From a checkpoint of a small transformer trained on Wikipedia.
Size: 16 layers, width 192, 3 heads of 32 (1 for keys and values), MLP 768 SwiGLU, vocabulary 8192, 11.4M parameters.
Architecture: no biases in attention or MLP, untied embeddings.
Each number is 128 + 24 x the weight over its row's rms, rounded and kept within 0 to 255. Layers, rows and columns count from 0. Numbers have three digits each. The size before them is the row's rms in percent of the matrix's.

# layer 8 attention value, 32x192, rms 0.074, rows 11-31, columns 96-191
107:124141115112111099111088085119125139144101138148113076113085133151178121150133126135148102136135121141131128146162159135141109125172112112123145124163124092131136136121142126165102139086100107163110119086135109144120145145166148120136124130169107138139138141152134085143087119125134097055
091:106126165115082093161144108183123155116143190155159081135111110148145123092138146131126141126102121147147116141141151149114094153103134114118125118136182135155130116135142116079157156100141144167143113142124152106133126145094165148117093147147164123121085169116106082084147075126129152080
105:094117111130149092167099094156153093085111088117136170145117122110115094100138121127128116110177158133149143138167124131125121158162109143121134107132097096103120127129115134129177144151107107119151141144168123119219139150135119146133145154109130134125160118141127149122166153109132074157
084:117115137142134138179170124147143127129138138079131149117139106101088122146121149115091092116151150125163128128115106118127119170112134142164118142112138153120113131110120121101148116152173119108163111100111136124158138163163165091143123156058130134133116140101104124104174103123134126166
097:108118079155141125074112161125106124091145121163106121133134146155175125085115168139117149137166114149115133141174119156137148128137149148140144102123114126115131088107146134082124140178134122131110157128121121118167137130101080150140125185157153115117116126130143182101194182117154088089
100:123144109129107155088122134107157134144131134096099177117121145121119102174159107138141163129056141120135128120108161104138115118146119105124125132128134102164106147155140100182123105073153106148094139121180134120086136153249155103123119113171092137125145116146143081153086110120121093134
080:098144100140144119100101103124098136081145123177082101153120165141157131118105123163178080122176146151116134142176124129131140112148179122100132136133134121132138146109121131094105131132118117140116131110135110148159115089115083157147113188156129133139123130121148136130114205145156138077
096:071133119128102166082133153135118152130104116178165120166131090146131099147110137135128163142135071142110127152147193128137134116090146103138187138131143173153150126148110166115163135156123110113128144150086158088115123132168161110127123105140116139122111151133083159086175092129111104096
090:099136158105113092109120131169164156153153168140139130088109067134115088147119103119134136140098104149174124112122168163118124146141132134145140106137122113161103134114148091136183108083121103169138101123175150109121109146157165108107099119170125124117126170128120134163164061117124127140
098:130121099117123102095117105132121151098133130132124113101148111120117117101092194149149122108186093137149146126142132164113129158133140136170174094140089120130121139137160132066148116153073197125120117103131097151134159132162117131104124105088143135127138098150111118116169077127130100131
086:168110125148154122126147154123121126144144110103064165118126153122147159153134112109155134124087144132147123162105061100123103132147123153146125138126142089142122145128101089149071104120158156107119135082134099117107133132156093081135152134105124122130191066125173161160125180126153103141
099:117117130132141153151154147134140152096139112133161159140157157119078123127143168138124137149141086132150121123133096150112141133119152140097162114099094159136134124107087118106172095147076167092129129159105100111145106141130116142119134115120123126126112117128139143133179069110141141150
109:106102096115143160093136127111134096103094101116106117136138076138155107137088099109096107122176150126134145132123159096129123115117091104118137130122104134105128150126150139172164107166176103148120140113153142136143154170180136114158114104113089132122111122137070142083146174121115109159
113:142125142120115090105108167166131097120117112161138089140129101119179133134084132108138121128153109137124130146135130113137095109073091114108129117145131131109143118121175148144123135143127102146119087058112127129101166122080145124132125118136132113124136149108101146095159144129137124072
122:115146110112122157182163085112098121130149143156140088147135137139139178106118077127128126134103152113124121132117114099128148128095112142099106154127154129159134163123087103095138163108153158136180134191101139128121082120071120155152108106143135128126108151138100105100081139133129193118
097:146140092115125140104134134147107132153108113187175090158109140130155156101117128106148147122150097136094140121163149171115122131108153134117183108135109110120159156122086153134104131169061160109142143164094112125136110095074111160128143110135131135129103110133149133073126137118137120079
100:109100158119152151141114160133150128141122119132156123130131069110116101107126160119115118131130093131143142114126148155131111158077137130161155121120106174096132111091105144114164105162092121100135119151062167119153127143140130101131131129087142127116115140127114185084201080107114096170
085:167140181149102064147123137150124121152158136099113160137097118135111142132135083137128125129082146126116120147105106086120089160136109124128079104156146078145134119143122121140101124078120098138132100102162140142120133078087102127127144139116141126142172080112114103141107177149136152143
101:176121125136143155193133095097097117138146134147090113092149115102156165127112140129124123126154169109133126113141084136115137096129150133108132159101105110128122162123074081121091113097099193137133114193121106149131102120084117132127132117135126141140110097127169116098094160137109184156
090:093133111133128146106109112102120112086143126109169192183120185152124137099158093134135122137122129129123120137109102072112161127155094124120113113104144163124135115150096164099204149127129113109154161175110132108152088140115095172127119114147136128122119150133076124150125143133155111112
121:127149134114131076139102104127112125122131136152143070129111136136121167123129161157134127135153118122102130120132127142123100144156116115102146117165129116135131116148180142147104129107110133131099113104141125157113151101056131175114128107140146120133118161124132058132068125129132139063
# layer 8 attention output (transposed), 96x192, rms 0.0675, rows 11-31,43-63,75-95, columns 96-191
097:145137119139181108152136176106149136083169105135115132092155120074099146126131145120073137131117115130128104130132144073144127139099158143135119126136136151152148162127101116117168083172101151141103120108138134097156146128122105112079134112133126144112192119140125139144178135156114144123
092:212146124136220132083133120057133163142120072096139120165116096101151135081125136096154148120154133117128096134098107091146132178098150120127096147155107117146137154131155164125111120122106131165136132121148115140134150142176141151107154157153102162114128085127141161155134168095138150148
101:128128144126071136198110125161156130132114175125131107136089182166122186170088102126156143121104143143112144140092133136107093091095148178110137104122141135180122071163115112099105145159128162116129148137094120143066135131126147115131107125140177104104132143134118112122116102158137138121
087:169138129157126115077127101120149151134124140137124137204125147164109134092146106129204143112123121157129172141102096144105108089112150155118097106110137115155106091140125135134094193101128154126101156158126104137129116112143113113135124126153132135132139104109134137115105119145135151134
094:088122162126123159187110108146117110194148109093121131105134124108128110176124128118053129125118156077113083092121126136138142138099123135087128127156149123091159147114125109153130106120162125123136098113126123148110168130129135133125148133133143113112125128129114090175103122092133110118
112:138130112144180129175146113099117131091131132205133116094122151152131112069127138127096129107126083106136135136167122122124102107110108149124152126111120158126092159131120134120150090150082142141082119132142140136180114094096117101147105086095124135142178141132108132113150135165108133104
089:100122139136110126149105146141130128176148118077145130115142118070118117186125149080060137141110133117114085103112160132136157123118115140115146108152144151118163138106101121126162084146151124119134099090125117108131161149112128141080138107131135101119143118140115123163145097081123111120
098:140151173104187123162151124116129149143129101124097102062137151122113123096127124161097137095115090136107125154153068125148137162114134129107104128154121116126101182114121166135112116105065146161125135126131131185135136111138130115157142186121114139126120090118163134154127171152139135125
101:201133111136226129128149110075137131101146099151124114157123167131148136039126126115148149105145133084132125127144120086129107149085146134107094143105115137112124136114138158122116132139104136148067113136159129151137125128140154117133129104118138137124145114139132134122139149119147133133
114:145143187127146113145128151106170145098134108143082129165124138155115128112116094136098154106085139143116159099115106100114127112091160138119079134117153104144134111115131139141097183140157150169118132130128134147113147132165119117166124108167152143123133116113110126113126115121140113123
092:061125104151102139139123107151127097155138153139149128114130124168134127164144112148104108157136156096162139104128170173117137090122133147112164113108120144095135103143122089120155147127162112071098113134126124094152124115076128138127111087112137100148115184144090110113109079131136120095
113:137145167124096127142136128167128127122112094135119110161111168159144115114100080094158154103118131124107160124149109129119106101130084117125097125101138116125109100108136163131089188119132148163117122140148134171117123123151155105182114136135135144131089127124167127092119100140132098153
119:108114156134107099172118109144152139150124157128132132122129176156093148139130144172116140118110087181112151164130083139105120080140156178122129108136168122152108158139099148132111133148053128109134146152076135163134134082100083105110122112122144103114158108108124114140149136168123152105
111:133130105110140134130133082109121112172130126060148148137139109111112086134175137161107096144128151108164116126119130119135159159140180125106127128142133123124113169128117124176127138100125082091123123153111122131149124157119114167078162138131104120126115107123137119161130154120124163119
117:134102139119123095049127209151111152154110106091163133128115097113133164162124172110156146163157092180127102165120097137144150140178088113177121129150108154136151109124132139094134095126091124138171140095122150115147140131142116127110129161128102134117112110137173138132128136104113109158
094:104146156092105121151115185168147138139123091075106113079141129121124148176102110150105123136115119138106102117120115112143155173136122085136092142133137119137154114144129151126138128118135145147169131113120150147118145130146141116133128182143139129130100137141152124150129113112145107132
097:146141173119117122141125094133145137133140122128106119129140156157139152079104089168194156104119125124091139137126067147116107119111134117095092127126147088143110122130152151113085189118106137130114158147116103179092137103164137123177133164143155122117114115115129114136096158139149134131
090:133109064135145153112121100119116110147120185124176139129128099141141124134153146129146095148169173075177118094119177147119142130133157136122158141123113144095133116154134107126124118111170086075111110141133116095137108165111144163095148104114117115133107166143117130138110122094148136114
103:126095150145042091059099189164140142101130135112131141166125128123125174183103138116182145163134112187103117140093145131133129096193120111175093139111131141156177073111138129100128143159150136135161148096126163104127143100143114120102132091125154137147138151100113127097127102118113112160
113:096128138096116154189145116149093105186104133149138102077112116113131130137106166091111139108145130109116118136148123166139117138111063136119191119165115144109097136136129142113122079119118117141140126120114122137100130152116169138173126180106107124102079126151163132141113123129130117124
099:146151096119105127118127157124118117090114096092119132143126082073126107171141146093097097149118160137148106130120169082151138163135149105169141150127126138147144128134115114153136105143159118151175117108125134077103139185146120158068137126156112154129145119127145160135189154121112142157
112:123160136135150130174124162129130115110146088113149122089101139130133127149145118140090121091153110108120114122156118080145129129150162156111111131152139132138127154139102110092124152130113123124130135127073115148125143105113113133112099096140139119125160154108141119129182147141117133168
076:168159151127203129080145146085127136119155096123136128132123070102175142094122136111152150131148141081124066116112083131156143179098151102106109128178112113112128136119164108099115144113127130127114136124142091174108150124157108137114136161139135145117143146119096124147138141103136149166
100:116101130120118139130137109144151137154129180115136115152129167128094149156133109100117112137092140168104166138065121141100109105104119151120135102092154146173127110156098148137149123156133159127112136132126144124118132128123136078106135128139145118088124122161115124137120084160136173074
085:144115131148124110077145088127134133140149163141132141177162097112084126090144145109147136149091138171123163145097107151098141103082114117122148101125152140136108097128113137167145119102133165125105136137167118098137115119130114103101154155146094142121145099165110141137087126131134143102
073:099102178119157147150111096133129106187205120106117144127136122095105141160152141115061141140130176090118072089093116133153124125099116138095111149141168124116166136129124114153143118138167140134116103116133125123127163110150144103113184130138149148114124109132109105174122110087140131123
098:151131131158148138188134113101127129093119129182137136077112157178149109100103120140112110128140087082150115122161155133123109125100151138107135109119114141111114155094142096112137099151112133138098098112140137146145133120094104126167089074091138137158173150091113130115134137161106117112
068:099126143110136134154108144126127104176158107066148143144110128124119153186162164117060154109153125126116104118124127092157164089185110159124143155151145152129137143154087160120131149140121128100132133130098121093117150126125150132070154097146160122133137108142116121127158122101123132145
069:142156176131188122143148128120129141128180124107103111060135118115127121073111115158123144119136093100111106122149103122152141168101139103107108157154114113123119159097138135117118117095106131125112109127149111192102134094127097123141143171105122129144127121108125102156113168118147139124
085:159157117134216135123152126094140131084150107162124114110147144145169137077123111152124140122153136069118090110132109124143111156063157110086097106134125105086132125096154118114103157146132136128070133139143092176115143098131133119136080111115146128129144155117100115128141134131155142129
083:087165158121140112148145119128154116131103138123117111143119139147108130175141112149062128101102153168135146100129081100107119124102164131122074110118168112131123106144099129164109180136172161158143158140120120131098158123131110131158126110170149136122126151125130121133135130096164125138
077:124125109144099112124120111138144130113124162168139151117136141169112152118126133135132127168127147152156143128106201161114119084108142136130160106099142144141155073141138123152148121160122141102124121119146137060179113123114157132134126119125137141124123137132131168111106105143133126075
090:098141149125117141123135119145137127147110148147128128138134125141131129114118128125136131143111167152122170128116095140111142118092094103154114109103123117118119109110139137164107141111138161126138119137179128141139139123147141104159143140135124140117108126127134134121078094124143135104
112:100079149139113134143121082147157122179143172105131140149143158147071116139114117131117106128095103172125165130122132110103123084137111120125145133136174137147113163119078148148156105135108134129126131132127151130127125096097082101107116096115094119120166109137097109143109135134127155087
114:152155099110118119169118109113135117158133099073136132161103133120131120137156115159120119103142157104129110123141129088144141118181166168115095141157133124135123149138117139143102170106125095135160147154064111134131101128144153170119133108152102112130106103124157138141148175116108127193
105:145088160100137101039127181140123160145098128091128129137131083124147125137115156107167127173127107159120118164104105166148151150171105096161140130160093135119137103143150129105132100108079110108164134118153141152163126129130121105115131185108110129122113123132148130129117127120110135133
087:112158151103111146158128172148129147136132095086134118094118138118113151167099115140151126133132153122110129117139122092152161170154149110142073157119113131135139110156137144101133143096125107137169119124116138168106133115141130132122164164138155115139088131117157130139122136092153138151
091:143132152109125105112132093134156140131149145113119123122171148114129118080105108151174133148111145136104126126075099141116109148081129082093109120117145087154132113127157126154125126120137154139109142131159086154110129119135113084167134181127129127116110117134133114149088131146146154083
076:138127069134125136104111130118102135131111147156165142168115116110134156129129145111151128112165178087141125104165182148135124116135161161130127143118121151115134113150159115079110133143144081111121119129091134109140102180134179174108135090139137117114103140138141184129146122122141120163
094:150081128123034112110119172149126142135094137127149147154116153158101148171119132144181112179109127190120150170105166123129128101186124117179116124097114136142160100124147143128134101152125128131196153104140170094154122133141118135116144114097139138149113140102143146115110109121118114117
099:071109148119179144098132099149128130173137164125114133129142077100123127117122164069108140119138129126126141122109096187128135125109053112143173135145129125128110142129126152109128109132135116106097108106157141144136145127124168093132152160116117129083111105139135109134100098121133142096
123:114165115119103144167127161129096116126099077103143123135085108116142121176144131114111120095141141114133131129180123087141142138164143151154119139145131141122116151142100115100112152114141106144173132127066123122111141155137139176104127108160129127131140137116152140127178151112117119188
109:138127120144202120144123151098154146078177121145118138088161114100104142119146143123079108129112123135144118120115144081148136143102176152117123134140147140154156180123093107105152086166103129123116109113131144119157141122119093122065117115136114141119183121126104144156163135138127148109
100:208144136139212143063122124065132149126129093105124144144129092107149142095137133129159146138152145099114072146092103096149142191119169115106099136158095107140150153096155147131093129121089117154139143112155113128141136160180139158111154152136107158115135103131141161149118168125137159162
104:130122145113094140214131137175151136147127173112157106145097189164123177179093095108147123109121130128120151135097143117113103083097132167107136108096144159183129091159105100088127139158130156125131143132108125161072132133128138110102122102146161101103126137134122121149119100150143140115
085:146154117165076110105128075154129136154124143144140135198129145161093124113149113133213147103135120147109184155115097133099122069138133150133117104120138129157090105124119143157104165088124153128106164163121089142132106122127112140121141140146115133132154098131152151114101151139125154139
094:099125164110132150195122110135123107194152100084115124090130131107126130175111120122060130133131166074121076091117120113155128139109118135087111143158146114105148140125123105156124112132165130130136103121127122146107166120143145141137138136143153133123117129132115085171110116109133115119
126:126131118159181136159134104106119125085142146183147114091121132146140106091132143130077104108124083124142136112145131153122112119102129150122180126114123157120106165105111125109134098147092126129085112135139149144172123093085103098135093085085113138140173130111117133109153140147122140108
079:114107137113136124152116151114145118179157104071130127106143114089120139169112139098069140161127146122126083098100161094165147118129122144112127140161134135145157149121119120118154093169145124103139108107130108108123168137126164139092122113145142134135126118137109112162138086097114118119
101:143161178104189122157147121129136149127138123104099118073141147119098105114131107154093123087115095128119128150148077112150142173124143133109085123148107118120120173103113151153096137083074129144140114128140139179142132108128134102151141189121121118129131098118152129147132162140151140124
098:202126100146236140122130089078140114085166133141119109135131163124165137061144126142124136124152149086129113113132121097141122165085165126096117139118104131115123154078125143130105120142113126133075121135163118129139128125126137124138120098097128145135151123130123145114124163142151159157
109:113144180116124113192124131120160140103120123145082117141128156154099133135144107147081157104077143144110152122117098098112114104112170125124071132126171112136124127117111142159104168123165171178131152131118142126115151141149113145175122119170154133131137126126103131128115145132149120127
091:070143101152083119156125101150129099168132127143170105100108123159153140141128127132120123152153160098141132092133171175109129077114132152112172136127145147127125100151123105097150130163173123093079110141109115093135135104094140141138104101133131119143110188153091101112126093148134115100
116:124154152123075124155140130172128118138100112116103099140112170158147123135118094115142148108118129129090153132149096139121102096149082113141114119109120116097103108108148161147091176094145155158130146126142124149119138128130144120200125141124136137137086137123154135084106104141129103155
123:103117153129118104180115109160144146152135160118155129140114179157082138151121131159100122103118085177139162151137101110104122082133141157136131130121168132160111159144083136134125132136068138116136126173091138170126129085095089104101120105136128098113175097122133106156152141132136151093
123:157146104114153117119134074082133119162142126070136158145141122117101111113168150159134115141129178102153114130124128099127155158140192128109102135144142115132125147141119130183125140112130114100117125162116105115134117148136123185090160146159114124121122106136122120182130160114125148118
131:145086142124128109036107208138115150149094112096152146142107095133137140143105157115173148162154088158115103166127091150145145146170084120157118130144093134127151099123143142098120110123076106129175135095123145130157129143145134116113141155114114135115110125131168138136129108112106114161
110:119137167090116121154127191153155147135121106083097124077134139126117144153099093150124124126108128122104109127128113107145137170139127099128067132125121108116153105153138142129138139111130131156169134109118151145124143134146141111137137176147152124131095152150135130154126101113142102122
089:143157174109092128165130091154145138148139126095119123133138170140117132110107077164184140095120125112093146142141068114111118134120130115097080104113133100137107117127133140136096183093122130139131156135118092179104125112155132113178143168147135099116117108127130117140100155147153138137
096:151108069138143136088120115098124106145121161135167130135121096132164136109137167139161121159170183077153097099116178164118141138113166131119152139123118133127131102158147115116131122149150105094092119148130103082126119164147148161093143102117128137127113163154125131132114123125140136114
106:125081137137036107069102196159122146122103131134135138178108134141120171174106137119186144161122105185100125157106141140127121090190098108180114132114132132135173081131134145094143120147155130143168165096121157119125141110142119122100147083116146133146130155109112124114134091107102102147
099:122140150094146155168157143145102108178104126121120109073113122115143115135093154086102129108159118092128101121143118167142128152118063137112170130152101144117097129124145131098110113129117108135139115111115136136113134155127180108182119161112114128093067133130178128129109096151124109128
099:144135093118126128099126166093124125078108093133105150153139087094135125148150147095120112154101169144147106141111167098142126168129170116163127131129132120132149131139135113135144104149147121157177126097130151074112134193154116163068140122161123143125135128116120162139171143092116133139
# layer 8 MLP gate, 768x192, rms 0.0705, rows 0-20, columns 96-191
095:134136117139161097154136114141123128129145140100085145133117172112160133067206110183102148106122095127089120169108116120119115084163147116138109146107151131167141100121155114134095112101109159100100096156136136089119131117127074126121145096112150114131123129128120098137130154136130117131
107:131105149095121163118131123130079108172114078101113104137131123134133113096113086104098113131135135095140130111133143127124162168130084108122140164128095141174151114143139141159135168121149118146114097149153158120143133144146150095104108126162128129147103146118159168052162090103061128126
103:130148125151143168134160112075075140111093127115118145095140162153157096156167120128156195129127116113140132132163126133142148107126151104141093134086153119107102119123110143152142121150156185147131121101123145150067146136134133120141124119193129137143143120179163114122115129124134112110
099:129095093150130124110111129111138110183129197110148151166128149097166116150134125138136095098168129112105105132081098123155194120160139123080138116085137092103134112136067109119116112122144146083080123142115144111121117136109129123117142121124111130130135135111154132150161125145147167122
112:105120071134142136119103099128131139136163127146152101109128131127108104091170137156086152084149134105115091125096177125144106124124081134131143116128162150127080142139135107152106116087126102138059120123168131125150107079127123097140159148164152130109106161145131119167121129147171134115
104:137118068109144182109110144146094132121122107152162121131130139126153177137131148118180140121167156113188112138153121126132158107119142165107130179140110139125125122116167128179115143109127103131127141126164083130095119132127088151151148148075123112119096137136149069132126136129136135152
095:127123093129178097135149160103141122093123132107127107127122130147123148140176123152096122114142099110129107129120164146136144070137131157139157149109098140087143126123103154114132135140095150090074145129079146149192143154088124121149114137125177124135146104129134127128149112135141105141
118:123098101141176137155132135134116130136174193133145183138082158126136131158127139082122128127153162119142082127112150130147117115142109145096124157147116166169182126095102067119131122146145132122107119118161120127134142100119144097115122078089148127122137173152118110141093087142138155135
107:074115077135106159113132089158147121123108164134149119138097125123152121150135092093124078098093185121120123166095119161125139116095130136089175128129134143150137132112123054113119187137184096123141117164157148126179122143083124099144121139093147130127133157082128111125142122153134153149
104:130136116125125094148123127139071124152149125075104128146104160141151165135131085147130124151159173143130122178120129130146133119147132115156095183141090143178158117142126098090116172115140132137119153142133167138161096091122118132127135130143160125125113109117211144122147162097113137166
120:134133106157153101122162118124161163106146111106094156106107163128114175144139166104183111121124160137137095142109112178130107154124139141129107125143106113108144134163170114070109102116117158131145125102149132106080128132120083120118145138142162123125126112131153098170084138138136151139
097:141134127103101079133096094127109108126137137123161153104121144115144131131157109148161149133117099162082139165100165133127112094179141134188114138126168115157119148117112135129111112160080081114137139174119130124121166118134117125110150141131112147097088147107105142099129138114113144069
098:127119109089145132139150136111124138086137092149079154121115136137149137123119099139121139142136138113142088135149125068112138157126186116116053103100182073132130094112161102139097122103148097083124099146170150144146156119154135152146120129193130112146150146116192116110157135146162167136
091:147142169142119155143151114116157102179137135119160172095128127096144120175101067107138105136168154105085151113155154127110111165124118107129126124129166097099115092157155107085127136078181118108151107125142121127119133132106137101147128144180161120136106118132166098161106123171128127128
101:171157134132166147124157110092135107087104141102116110124151091101100089119121148157139118129127141129157135157137169099122135154155143106105088101137126134120135129111143098124126108101186136139103102105132099131112101130142123139102138137115135129127084155099114176153129114164154164127
092:106123107125140113128135127123156128119133109117131141118173133111139115131165110122146160146134156126195128126131119109129197125111163115146112159151120127130138110119104126113113137139119173138134143153156091063124118122150122166141091125139092093154115128153058089107106103155162130117
094:150128134146138117143110139117129163144137108119128147138098178146134104177181108098114131135063143114113081151136182132129161111114164098127057122163093123139156149144116092150166165140111119139120121127156157056127151141131139135101141110147131103152123128141125067096147125128127106151
091:093118130140155200094116086105145164137134151149136163132130130143143140122122111076165152115126124094180169118110117133144098151131126109101133127108092101130121171103116123154136090180116124101147132125151119142140146101111171134103156096093150136101111072105161120142087114073109136115
092:133194120133109086077142159116105126156152137151159110142105146136091133107128103172146124133104127136125111126157113149123115137090085131127119123131119147120141147117119144137153124098134165148161165107157099149157122137128131089158112153123122113158134142152146101108169145132138135118
088:124153140131100124132110140169141122125113150134155132116105104122126151158129170138149136116138124162114147151110129127140111127165109107187160174100158140157105111111141119155151143144127151137159106100145192132090153094116113090155146146174144143120134150121121142164114129099132150106
098:102121151108147152099089093121084100133096158131136123114091130161169154144127128173126104180158159088138110149131103132124141139124087104112116155129104129119137094099148099119101175111135075099149135124141166149109115150132155152106132142140071111134068166160168149165071104116136140130
# layer 8 MLP up, 768x192, rms 0.0645, rows 0-19, columns 96-191
102:126174157131107158115100071139049158133134102097144135116107122117111128162148122120115079138176092101130095099138116124127080112120186126108114124143148101131098122103113142109079096127165163106136135096136096102122146107129144111153166125188170103119149097152160140115088124113163116157
099:105072086094182147141139122172137147146096133134180089145132122161146109123165120147111126123139090163136128101150124123096129141118116096109186168109120118133137140149115157166131126132131103128163118150147145107173147131212135180119127137187138118136093151136115095065119103121114137144
103:129144114106155157116118137141135127119154141147147161124076104145145112108168142131143157136161164097150129136133098141121077155126139155160163131147121110123108133126121124119153142113067158143116151115174092149129106148130137099140153152055115143126125139086131144130143136091137152122
098:125177149097102144141113120154143119116103083114137104096109106123133166171138125121130121144086143175127122129178088142107144133100133139142158136138174166146127153107156151128129124130064108159167144131135097159128150123140111130142132198135132130132148096114105149136094128141128143075
103:144139134122131106083142101080118120160139178119133135136156065128111108087133129097129116119102093155071110144089167127135117147099076122090172123154129147134137124147075143125158082132119148126156109085181132086171161137108150128095145117148135110122146130141110119137100082111126114092
102:120131145133101113141117162129120171154146154136153117149130148171128124125128126134128120122139118116090123141118145170113121143107133133115119100147146108078156150126148120106100178196104140116135134146104115190133152167133112088110109094175136124137109084149125128108055090125135146061
103:077175092103127134152146132137087138108112124127149117110079141117181125140154143114130147149108085149138131103124101094129120146087153114142123105160183139108123137144124151104098192127146164169138138100163082147115154111113115081092117113148122132119205131157136107122102119140137141138
108:109140157097100166116168094102170100166109101124086131149148109109130072124134143147137125150069091142127168141155119130141136130148129098137161094091165169104067109142139165155155129101126142162128167124161138104145123163099108139137161150137093125125103119111114131142114146136114135128
094:130113127148129108064115153159143174120143173169132111104116109149099102114058178125176138129166157150136100088121136155110131112117116154153137101121126117131120092118171120065122123137126116131132126097107106117098122120157131139090116112141107140119140179130198181155145145149118116083
104:158150118115100152127118148130125125124108107106139119112163116113119125126175116161100082163098077157144155129106101114100156133157169099152138134117133128169153157095113124113128145127129112146181135189140158133121113172122091179124130111128148112117085107124131116121086110168135143142
115:131132111101107167134116147103131097135139149113146087151151067143165090130111122121103143121138078142125152119116137082120120108096102107137162116148164162142129134116095178125174141130116126106109152144131179115123125156182118118139090133120108150101129155132153169079142099142096088117
102:129104119124139128152107123115118128132168137098122131111114116132167114151164163132096134114118125119156147118120129126126114121142144110157049164125141109183129169125148151089087103121121098160110124131104168164159168122138130126082141155115097125127127167117108166144163135119132132104
101:154117106101162118130142145118111160130132126106163134123126151123132132136100116120138071129131122138120123126136130115141118128118102135138123112175134172157093146127117147111086084081130109104126131115124133131165107084114115134152107146084139141151103145106143167141150141126134109106
092:128149200111135123160158116167128128163096120133112165067128161103106135122085126121143110116113125109151118145111125118124131157101075122150143104117136121153119079151132119116100134103120128145137090113150131147113143147110144123161163158166101114152085107125102108110153122149166115108
096:185150084134133162163122132112094134153132152120163109105145138126158125114145121147096154095174108111117131137211139114129142160162120128119136115149071097106126119102116156138158099122123115122113106160124142131148124132106133146160136128132145132121132109136145136095163106107132068081
097:140129173096113135139108122103183164137146162138051143149203139116110105097131076137146168161145103125155122112093127102143107125040132133113141096117128108099086131104088126138101133116109152085146137114114116100107135178132115148158119102150111113138164119148107106131109120120160169124
092:139146087156104105111145127118100113142131141144121143119141124081109109141184176152132108122100134152167150137156146160119170091135158149153138108132154122117113108118177158120114105140121102138139102132121131079102112160108144178129105116098158125120170128129143096166107168149113104125
094:151125099080144145104167184149124126154157131111123104148150119123140095146119124130165128128123129108115121099129121142146107164179140142096136131122093128127132133120169110111130121090132121130121149110146126181098112170092113122095153108057060127132132114137146137098157130078145115173
101:152076112118139157109102144116122150147135149116178183095092136107150144110121145138161146140147142131160112129083126112142139147114148153131131137088105127144138135083131109071123105157094136103161100100144121158097127097162114102093156110132123162118152138121126157143151129119153164118
099:150093100099134159111167109113145108153134105118170154140185120110159148090121145127113111084113139131141138089112129122142097125089123112093133091121122094090114144155102141159135099107138175100137156128122125102082157106159149122086144087077087120157147150136159146147161156160172085134
# layer 8 MLP down (transposed), 768x192, rms 0.0663, rows 0-19, columns 96-191
102:106103113125102118160127115103105110102126128117130129137122106123146119131126169135172149127105153112092126127086099118114141144177095106129157090169148120153101080114063092154164127087154115113096113124112116164138107124104144167112136137087165132133201164110159111132119176148135162133
106:130120140092119134135105135132139088167130130153064103105116097129136141103148144153097142121118127103111141128149087121123137102122087144095148187106108119163132100150114171139150114156135152101119131155137171110124092126149149157125109100161149112140130096117122099088090147137124157098
108:136117094097136093129158134114146175150157089133162144124133144135134178128112171072115114119162147149132134124159125148128127141130166112161191116121137139082130175125138098162137095103124108105138151128136140137171114185095087168128095138120120143148135136124143138075127081129100144077
101:142117108137147133121146109176156137142121176140113173122123174143095119155150135102131143099116132137160107097125145134129131118160133134158120100149124123130142132151165118123151154134134143110135135152158124146182124135106162135151152130172157118122148107114112127132102168157138128120
110:163086130141135098127181149152106138105150145098093142152142103129062124085072111117108106144102196128173106125113142177135122112108142122140120094136134147117136139097147113158123111114156145107108117132141127114157099164140143116139121150134149149124156113113060165093142163148141100140
106:136145187111102111124162123105170125130128121098110083137111143097094105125112125103099127143107136113117133171131137113138096114167139127151082157139131128114102119138096128143144138106099146190129124160149146142094103128189172120135115122150128119135139120094112109153137098096135094145
098:137117093170165120136095127156106086131141134140132099124106095149118152107157090123154090110158131104124144133193131119121095126112151131141110137091115100148137138159147125147130129116130128120164159150104174152148078174127178155133132171171100161087080166110115123142135154107127150109
096:111148095117142168126165120150097127127106139128128116189112130136120123136163082115163141125113120169162125145170095095135162132196099123137101162107162145129133124149111135157156126074168097151145141139131122155149101115132152113124144135083095110130147093138103115133115142167141088123
091:071139138142083122123102156114100115116145100134142138157114111137136111099097110125133162125135132157106131139148160091134145153136138166116103073160098122121090121102123155100098115152092118169154137073124093100123097139121092152133139169106153149123113131124133180126163195098131115112
108:156105109122137108124128138136124115129126172107096142129143094102151088131163077121124120138083120138131140107111159157130148091170142115151114117131128157116113100146069104160138109132159112079101122153138114117156117171117110106157116171163140130144113084131108134179104093118122097127
106:147135107144129147087125097152136158123113154123173186105111176135110102161166112132164103114123163120175145119081136135141130127139167135113120122179134110108140165129137020104127159078113159126179060118105112132119125124142098093117129150107138122117147139151137077199133134150109103160
103:106093175142127126097161144131111124097107153105112165155155142139145135134167146146142111137095145122140114125134088126114125097120143168132089123112131085161133156170127148117138109126131116125184097115104182167131123162138127096127145147156111140113127137134123134190162146105161119129
103:123086081092146083129084153119145128100115116123111109127160133137134110137144150138133094134096123119125137157112108155109142106111144165116107116155087136123145109139146077151143168092099080082129129131120139133118140132114115183143098161109133114140124116153177140116160117133152148088
087:161167102113134105149123123157121114170091114124141152137141104101085130138130155109089146128141141105150122102146134143113140119121126090134134125189121141128134107144152111145148097123121094083121120137138136150127099127077167115142103102124124118129144080119123099118090079098137117167
104:120116117150152162141126118155117120125092093137122150089086164117100104141156169158119115128113146125159131151147125088118121134155132110091127146096159103143150128074151123156119109151101145102144170112177131157135130135206137112125117099084122139157113120101127142161123133112107132104
096:194153110146067083130127070129089133142150114154091122083134156119111108140089119140115128127162143155105127105117142074125087109113134134121144151154148095118139131142151148134129108136141132142118096113113119144134128149124148092142163146178089126128144138125117174119113168080118103134
092:100143127125148096155088055131106132189105159128127114118135119145078120123178148153132122146107121168160125142145124112136165102175135140144072164167129130091120161129136150134129115108131099127130136095111155120121122160117124198122151164111124141120148119124095145170105143092115122108
092:188130136119103110153111125118111162154167088160118102173124153164162110120143097114154179098154163118126129087126098103123130113156114146163126152162128100125131116142130102101142138092125109112133160156117151158123121159078166095170116082092142123122121073106146122132082151108134099140
098:101102064125130132144115164115165106100112138134142170128126188140102094120180098160137124118079074133147116108135131089146148112157088105105102110125126085140144112096107133129109130117149120128154148109114100108145135153122070129080150122160133100116170104114100129175121143164110140100
102:100085107134139143113127148113136126081126093122110153144131137114114179142122201159104131122098120128129184151125141117146154127162131135116159099126126133109111100117072155091151127127093157146121136158106135122074105128166145130083111090120147141116155114162118136131125178171144125174